config.yaml
head_dim: 64
norm_place: "pre"
norm_eps: 1e-05
batch_tokens: 131072
Each number is 128 + 24 x the weight over its row's rms, rounded and kept within 0 to 255. Layers, rows and columns count from 0. Numbers have three digits each. The size before them is the row's rms in percent of the matrix's.

# layer 3 MLP up, 1536x384, rms 0.13, rows 1436-1503, columns 288-383
101:177188095156106120131107123172109117101158094144132180136103114102127131149127141171119127156118158124110117126126142058114107115138083112118142122164115123141110114121136146140120139133132133120097163133172143123108166162167134127139163108102110129085145127112147139122182106075110125130
095:133104153131131110100090106117110140120093147137102094104114120135100103134171135116139120109161131145157137125141160160126120118173146116097161154085150116110067140141123150133100127119144168111127159131094086161145150131120095093072108132150117061106160125172124089126138127112168123159
095:122085141122151137164109188119143114152126123094083100160122137120124150146140165141157132158139111143149127096094158128123136109145128146116089144110151121119156157086120124106170141173133088139173113147125133110119121149110147143123110148141117091124125107125157107156128143171126151093
096:128141075133157116136082124142094102147136106136116138111102134137164130133131110098137142121131139115156129118105123133116133107150153131165122120140102142191108139153093104129152149108111131092106131142147070143148098162121150124133118143101117150194140154134180135155179133123097150146
097:122086126129138149120095119103075149091125131116068101139112102146167138111118140097133147094129124117140155118133138102131126162119115102090175156123101148189131090124152094128155151127165094089150140151134098101141113120133142123087100106134114107117163163162124107119157180097135158136
095:127154163162100149064126153114092099129117143128102148118124145137126127175152067102168134112126162150101078128167161154122147113111120157112142152119119135144146111110124111121135160167102091112128137145152138088104135108106168101144185147126124104113137111125136114129156073085132111121
097:129103149167144132113156136144130107147100143172149110158115149099095156155146130152086140114143054134122110157132107158188071137126109152142115132124141128163165128085169132129116116123178156103107132109147093105126090120127128108149124131199108199147126153164142110127136118138120132111
097:118122122112106106098142138137147115163089146098099126147149136126144105142121145195105152162097107115133085129115112149148087097124159131171112124130128172133127125122092095114108111141164112138140127118083113094164156131143115117096134139143125066172123065143179108146086098091129068153
104:156141161121169132135093146181141141148100138115114141124128138134101109080148137123142143128136093121108149104137086173090098105139144142096113121115147094154123072137098148153149120153141178131163128107112109148113159123158160115111095130153127129113130127105158115138112116128164136069
090:138093148132154109109115152134140151120164105122140122139125117133101133118122139118131161117179164147107134135132133143099105113093130137116121142158127052101127095090135166113124113126078105129101139154120113118121083139125090124125141095144123122172158134150137126210137154148149134114
105:121082168134111150166085100107128123138156132195101128140171135117139151141121131130082103131137144137141124139119081137149152128101148176118102110124150141139110099115124176132139119107142122165107138134114148142111113120095150131131131114116118135144129118104149116111121138143166098121
095:090133140152141175166111146116099163118169170133139160104147173117090144163135104115130105111157135111106118106113123133119103130109141094173088125145171112134148121171127102071167156175113141140174095127114128150149155112131130153152145130104107110141073143103142160137136136092138148111
095:118133126156099102107113126107126141151139116178133111106149113111137161105117147116119071090149138135123176104129143156166142156119116094130125129164158148119111143151107119155138146160135061116131186134108099141099143118154126120124147107130148140106143100174100136125140120134098156120
097:103146149136152127128130104121152131170130137136195123134088116130123120164137164126118155089146160152119124087089142108134148082119108118151089154098119132158137154154117098140131147142114120115096128107116175133153138094131128105156119159166146091138158076170160133143113131111123141101
125:141160121165160156125135111128110131151132121122135101130112147173159086135101125147118145125108124113168104135104116150142120082140122087107089102138123132092149133128119100161088107148113168105148158097119105109129178143070151115123118128161118125108142124110129122153136113107140144133
100:153121118164102156164105169144147120106147142126124110158127121103120129120107124136117151103102092116108094158167114137174133152121122154125087131104126074124172113131148132118140113166107108110112141176112137139166108138095154134200148135098170115123155183182100090136134137107100156085
101:115097099123136090113117111163132124118134108128125169154145143138133129146088149113122133110102157146129131114160123150053126133102135131133129126169133118100146100151107147150134134087119126118114150076117107123121125134148146120121119137168069102147125127100072158091161153105171110142
084:130119152096093141122122147139101147128147122135154084146154164105135079138133160155138114162154161153165103120126119179136097165141107157139102112124083132114110143132194083126121105158112119121117111116103148072126145141086138165109140189126121115126152139136131149132072104125098129130
093:145133093116129099098158116139084141097106139116152107131084113181141144123124115080131153136130098111124159110124099125073183110107122123158138151188084123122097148132150135097116132149141091149140145132148124159129104129158119119084152119149128115102122135113108086135109131122144104148
095:168119171162149122167136086131141168097133118158159122145107149127121117107141106142117133147101096142140099149146113190119134131171117126141127124100087166108137099142119166135128123174085108159141149117153152101117088108103141169105081147131172151117088127112138132145113092101148146176
102:134089122142147138093141142094136086135113157155151123098120104143135112100129139113110152139161137148139120118071190068118105089118174145123098079128121133118156155107130149086163149118137131172115112108136161128120131118138117134153131118086144119113152140161088147109129153149139121092
094:115143128075109125127129105128114088158137112153103170138123103176141189154162135135130135130150112131111155146096098195130126132101159095117137153161145120137160139132165114146126116145137149143121127105139101126126116128102083158121161110129090151112090096089133105126135145148106135158
103:128123132126091151154140112152156096112136084126132116176122094192140114086122158109145136141131172129125142125113139165127186122200122088125130146104134124132141162134151091117124104160133121152096111167153161127110125093155166116116134109101134147125142108099161129167085173171112103113
102:124100100123127151135127148098112103156113131112158114122091114138110049107115143132160120134124089142105125128101141114115114166133116116127128133131150138124165091134161126159114151141138133144132165106140144142129121117141149119126129128100134138157172153144127094123079140143134104109
089:140092125125101086085134142138136154138133141133105122165140137176171144110108150113130132141154113141076122144058165135143138135133115155127097123116107110160139176143135116135137143110062110159167077092099115164111093128148189111125089114145113130136138100140152123117143131108176126142
092:120132134130110105149167123082111119109136116135150144154115134138137147126128106126142118141151135133127129159169086148137129161120073166148058093132136115102108124117142146146141136144143090146118085161124134128117088106146071182107119104102113079173163175140119139147116149155139160098
098:105107116120130150165123164151134106131125141162132143133086120124124100135098128141098120159173125164123096163153158120185135122141139116159142104131137072142161131071134116179151156105144141107109138124110142123147131149130140114110133157102150082104107085146112096116107148124138109125
096:078140144195102121130134106172150122179133121150162174122170093109117122114119112103119098085137077114104121093106146113129167104098107145091109162181088139107155147097094092140134137162120122169117104169143156148113116127174116129127126114138122143155081102120080183112112107137132104150
098:156107154138135152158100133177103142138092121124115135140153119148102092123121109090120166110101152119142149144145135123114142195092100141134115138131154108125127116064124101154123148114149116145133121120114123149116121146121118140149094117111158106110141153112090099087130122107101130146
094:119114139140126186075122148121131142116091119139130111132130085114180104117088146114096076154130108188116158138146168115145131152089104118125098163112131120172106136120122139131148135174160143126123088117135121132125080143135136141104105106164154170111132089163128154149104130087106129126
099:116103186115116146131201164128137104093126148147134101111154188141125170121109141143100131136110155145122109125145165136139125108081087093123159114147174150127165106149138159113133079118138117131138098126131119147101110119103131118165132115113102092157115097168143100141125124129143172089
106:148105133141140159129114139103125135145169183087115127082113138138147146120112118131144078107113110131120106100185164132126084151096113119157079150138155102124111120139099130146085118121107171113145140119143128113079121188099123120118114137168119115136099153113170159159151108128125142119
096:118154121118130100140128153113173116089126110102116140163115172130118078111174139097105145115151142142179103141119162061122086126154061136084141136142115104116097163137100177113101118226131111166107114159154133108135145124170111102139115110169143161122134110117130114136128076142122122149
106:152122133144140122174162148106147128145103098088087187116097143141143116146125130127120097128112106098108164105138173116129146097155174165140103142158156096147123150106135123121122111137119153114104076128104158100167170137106133102171117115153080135127129132144120116105171088104080130121
098:142129188131106204121109136150121108134173106134112103166115147148133100108129138132119135105146099160126146093113121174092139193140153116144132139167114135108173118120116135099113121141078155150141124119105172109165106130111095099162129160116130142152142067109112132124133134136143133100
092:140115149119160101068099148103153091147148115165110135163076127150090144121152095100152116140072127131113130118124130157124178100154115120142108135162128100117095124139119113133099158113093089115126161106134128086122156114142163138103170151104146154105102149148145102116146140140133141142
094:100114146154088100109121147116122099166165112158138112114119151138115123161092159111116168126142130145118174165111087121157146090155091134113161166157124144127124152123144129150122108162133105130154083152132120140155115170175155108116153108136159110145115155147121117156158143126113106103
094:129124098098150089139155121119152096131096092154150140159158127074126150132101140126126090177135111125104145120097131090144142108113115122159119103107148141127081142128124124145100140142113093115116111139154120146109126134130142138103108102152074074140118127080108132092135124135093123122
107:158101168097099159111113154093123062122099127140137140104154117104107100124099100124111164153143100114169149121129131100154177173119133154135126087119102144103127114104102131128149196138099133144139199157137161123102136148102137127144176099156134135096093145133110122113108103126123096144
102:108120158131108125138134139125115103095144063165140175162134128112096144150120121116112107137141138135150134156138097156095145154135137103157129096117108127098149081111126140099149195152095122175134135146129142097127134137122127129152131090117094108128124173115111073158151116105170106103
091:127118151120087139145127160114106132124145199076117150113195107148149133116129138116093117144138144149103124132142152133126110155089145142102128137085084119154140134117116137146140113139134136083161115127135141129127127117090135153156098110110107152118117088095109119146124109154121135129
095:148115163175095118133142149107112116150120150092206104121154129105126107155139120123108136104114146129114147108153126106122147129118110135165135097106100149153120138101167115191145107154123166116138154100091145099118111164138145091149105111120124059117098142181129137117167121135114068147
104:165115129091137071140132150120123122109155079126122130137131145108098137116167094087128138090095164129124092154099098121192124123141181108121128097164171150078119132176090109134123146137116132087120131139129132092124144085149159136080140097115207105131138111147146123133143142145111092136
090:133138121175129141141123124080065171156109095145126123149100150159128170148114101131142139119138119133156126167137112136135127150146078144124148124165126152147149121098096117132151121129129139104160112112103143107162109099101156103125105139143118134125114145112107111103120145165126114147
097:157118123139108098060082131144117125150126177168123123128118127114141113126163125121123141151138148114133157150163129118091158184097146138148100084120138112149099161122104133146093129160110091119116112130113170144068143139139152127125134157115108116108156174072127086111128135082096138128
113:129122144134105123136127150087111095109126115108170114153122126134122127138150135097113153186128128110131171158131158116133128136132143138146136076135091115140120115092127148142144108124103155126136149147117122108113158169121168185178144132127113175094141129151121144104103141121161135082
091:141117137140125144134117128084117153131181126090122096136141140120098145164115133141165158186163134111097164133158127125087119132108142119097135099157145130148139134160106130115145127162141122112122155110098129104158098130115147125112147139142100123117126136120124163136099168095143128165
107:122104126095114101112126142142114159091120161155126110128111131128091107099116168116140145137153136141114116152131170175098114110175162148157156150130124128139125156094129127148153180122160123161116117161145112134173178152123134105145130121109134132168113151060111137138087180144090133096
099:124139089100098119115152089130101099100132140100113149145110166129088129133090128098135148120111131119135136093107152157123134156134183202110136106167155121113140135141140125163114135149103155113140088153130110090138136090113098116154106105124117148149129079125126123143120156150153149151
098:115093146139115128112156083111100130134100139140174178119171156096119141123116098145130142111134119131152155136116131126150138139084120104136098097111141125115127167118131110083108143183158113111143151101132135108154147145133131104111093081122088137137138070192145114133132123104136155123
098:108089136098154124145152134116136114145105164157143115149135124152095128156129125100119117108138139160135168167131138136120130111134131115154138111168120098142080077142139120138076112146132170152159122110143151141135161139083119150166130159117108132157100149122126139153122124121134149130
087:158138185156121141166116124121111136125103114149133125150157147107117105137158080103070109099098121130129081126150117107089116157125095111122102123132112145152128138121155154105147118122140141148141122146122174093116138120156146123119175142153145139138110175127125120159105148104150090124
115:116119156126147162176160134150132134124109144168136097180150138122129143074150125136166166110154122142137121093124112112096137145148100089112089120116130122146121170119124128105131171102125063139106081125112145153104103162132148136106133112151143128144123086117122118149101103117139127098
099:134143119145131149108122122107095138139130135099153104101129123136116144165117122171114157158129148127125121146142116161079160141118093163119108148111149108167148142181160108102150119126154126119121121130115127119169136170139129155110159122142116116128100115121160136115130125139146133097
119:122108167103087160145157114134111099101161140135121172085128115125107148101101156140143145139116132113097136091088103127105110113140127093143131135155098126109125151149161135127141149141092141146133136114109153168092174153078143089079130141140099133120153111108181139121153148127115125108
086:108130138103142146099074131149109131142137135136067114135175138108155112113079174127139128149107119116098154130100167109148112155118132086139128108110108171132093129136142156129168152103140158137167134121102157136121154133096138131134116110168154154133145100137170126117098125166072148143
106:125132111180122162137100111146115168141114177137114127182147107132171114095119152084102115119127115137137154124128148165131136110132096135154133119142153087097130093146118116162144149166142101087117144147126108146165123134124091093148145110159158139125138107127099109118114122157180122150
113:138098111153125084168152141118132161158142118087140122142095204136147073153155124130122130113081135170149148109112128131118141169117162138126107086131156126139112126114110127088103129134120122154110128133123129169139094146156119083143118125149144115138136113136141113116132118139155155151
086:125121107143107140126167115092095089122163162150140128126117175164160084117113143153079130170111117176119089099115109118136160104146106145126151138152119118103144131138133110132123157121098106120118133136153167131124113150089127121114134084106140135131134134123118139107146156135125140112
152:121101139113084108152147115149112124172119140116126122141117134132127125118146163116173126125084122142126117124155110074130133126124104178131096109162141099107139101128125133172161155111151094114117107114091122159160130152147122067118152150141138109111116143160132128155131090155150109154
102:111162136120110151101135126112146099153113104130123084166148107142099135148137106098164119127181176138098108139143101077128114138130112137132145156131148127150110130094121124138124102149167139175120173101105159116148183085118134103160111139136101142142107128080148203129085155119137080134
095:098112157138148153098099114145106149146124113099110127126099161109115104159118130161089175057157136130123137145113097104083133125132155106153174127065174181116144132135118150118175182174102108189153142087164093089094125140154115104149134079132106150146176162109168122134155123126107113146
112:164108116098096144139131109113108136137144155106124136140091128127145111112143173076116118139141131126092159089093088055177151131145120122173094107149105131126151136135102106150130153145086106114119080123134140150145129140151115104150111101129147136115104099140119099181089102091126115131
106:127096084146109132133174124143131108142119192164097120136141118114149106128131158097099125092124184161119143098122140136125141118089111141110174122073111127177136141148151143127112141098120167182122121122121124126130147117140097138162109166151116127162088163124085118131135156133156137131
093:084113090163096133114099166102134147085143138154103102156118125098124067120122139117145148102108114150116097144161141107056156128134130086157133116145155114114141137090119130103154131122141119124127115116124139137097100118152122125146116125145159128112169137114128125150102123138124119165
098:110141150092155133180119111134117089152138115154127115131131219159113097149117101127119143105114072132124121145115113100138153134146150095126180125111122117153093114116115131112116151105107103141154175141109129069162147187086101169116132113146107129153077166112130094126111098149082114138
105:072114124155161140131129148101107119074102134125114142157083145122112121125136127118138162170163129147132121120124169120116150122099117143175153151103146162080093157092114106177101113119144109137124150169134167152134107160146122146099112126119129107120104152102155139149110120141150133173
102:157104141162120151123138152149136118138106135138143132160136087149175152107156116135098149118147105156132114089123119143127125128093152145105142164112121138126128124113120121111117142150116163151135105165103102124140096099137164110132150138150136125157122157098101134150098097127129158096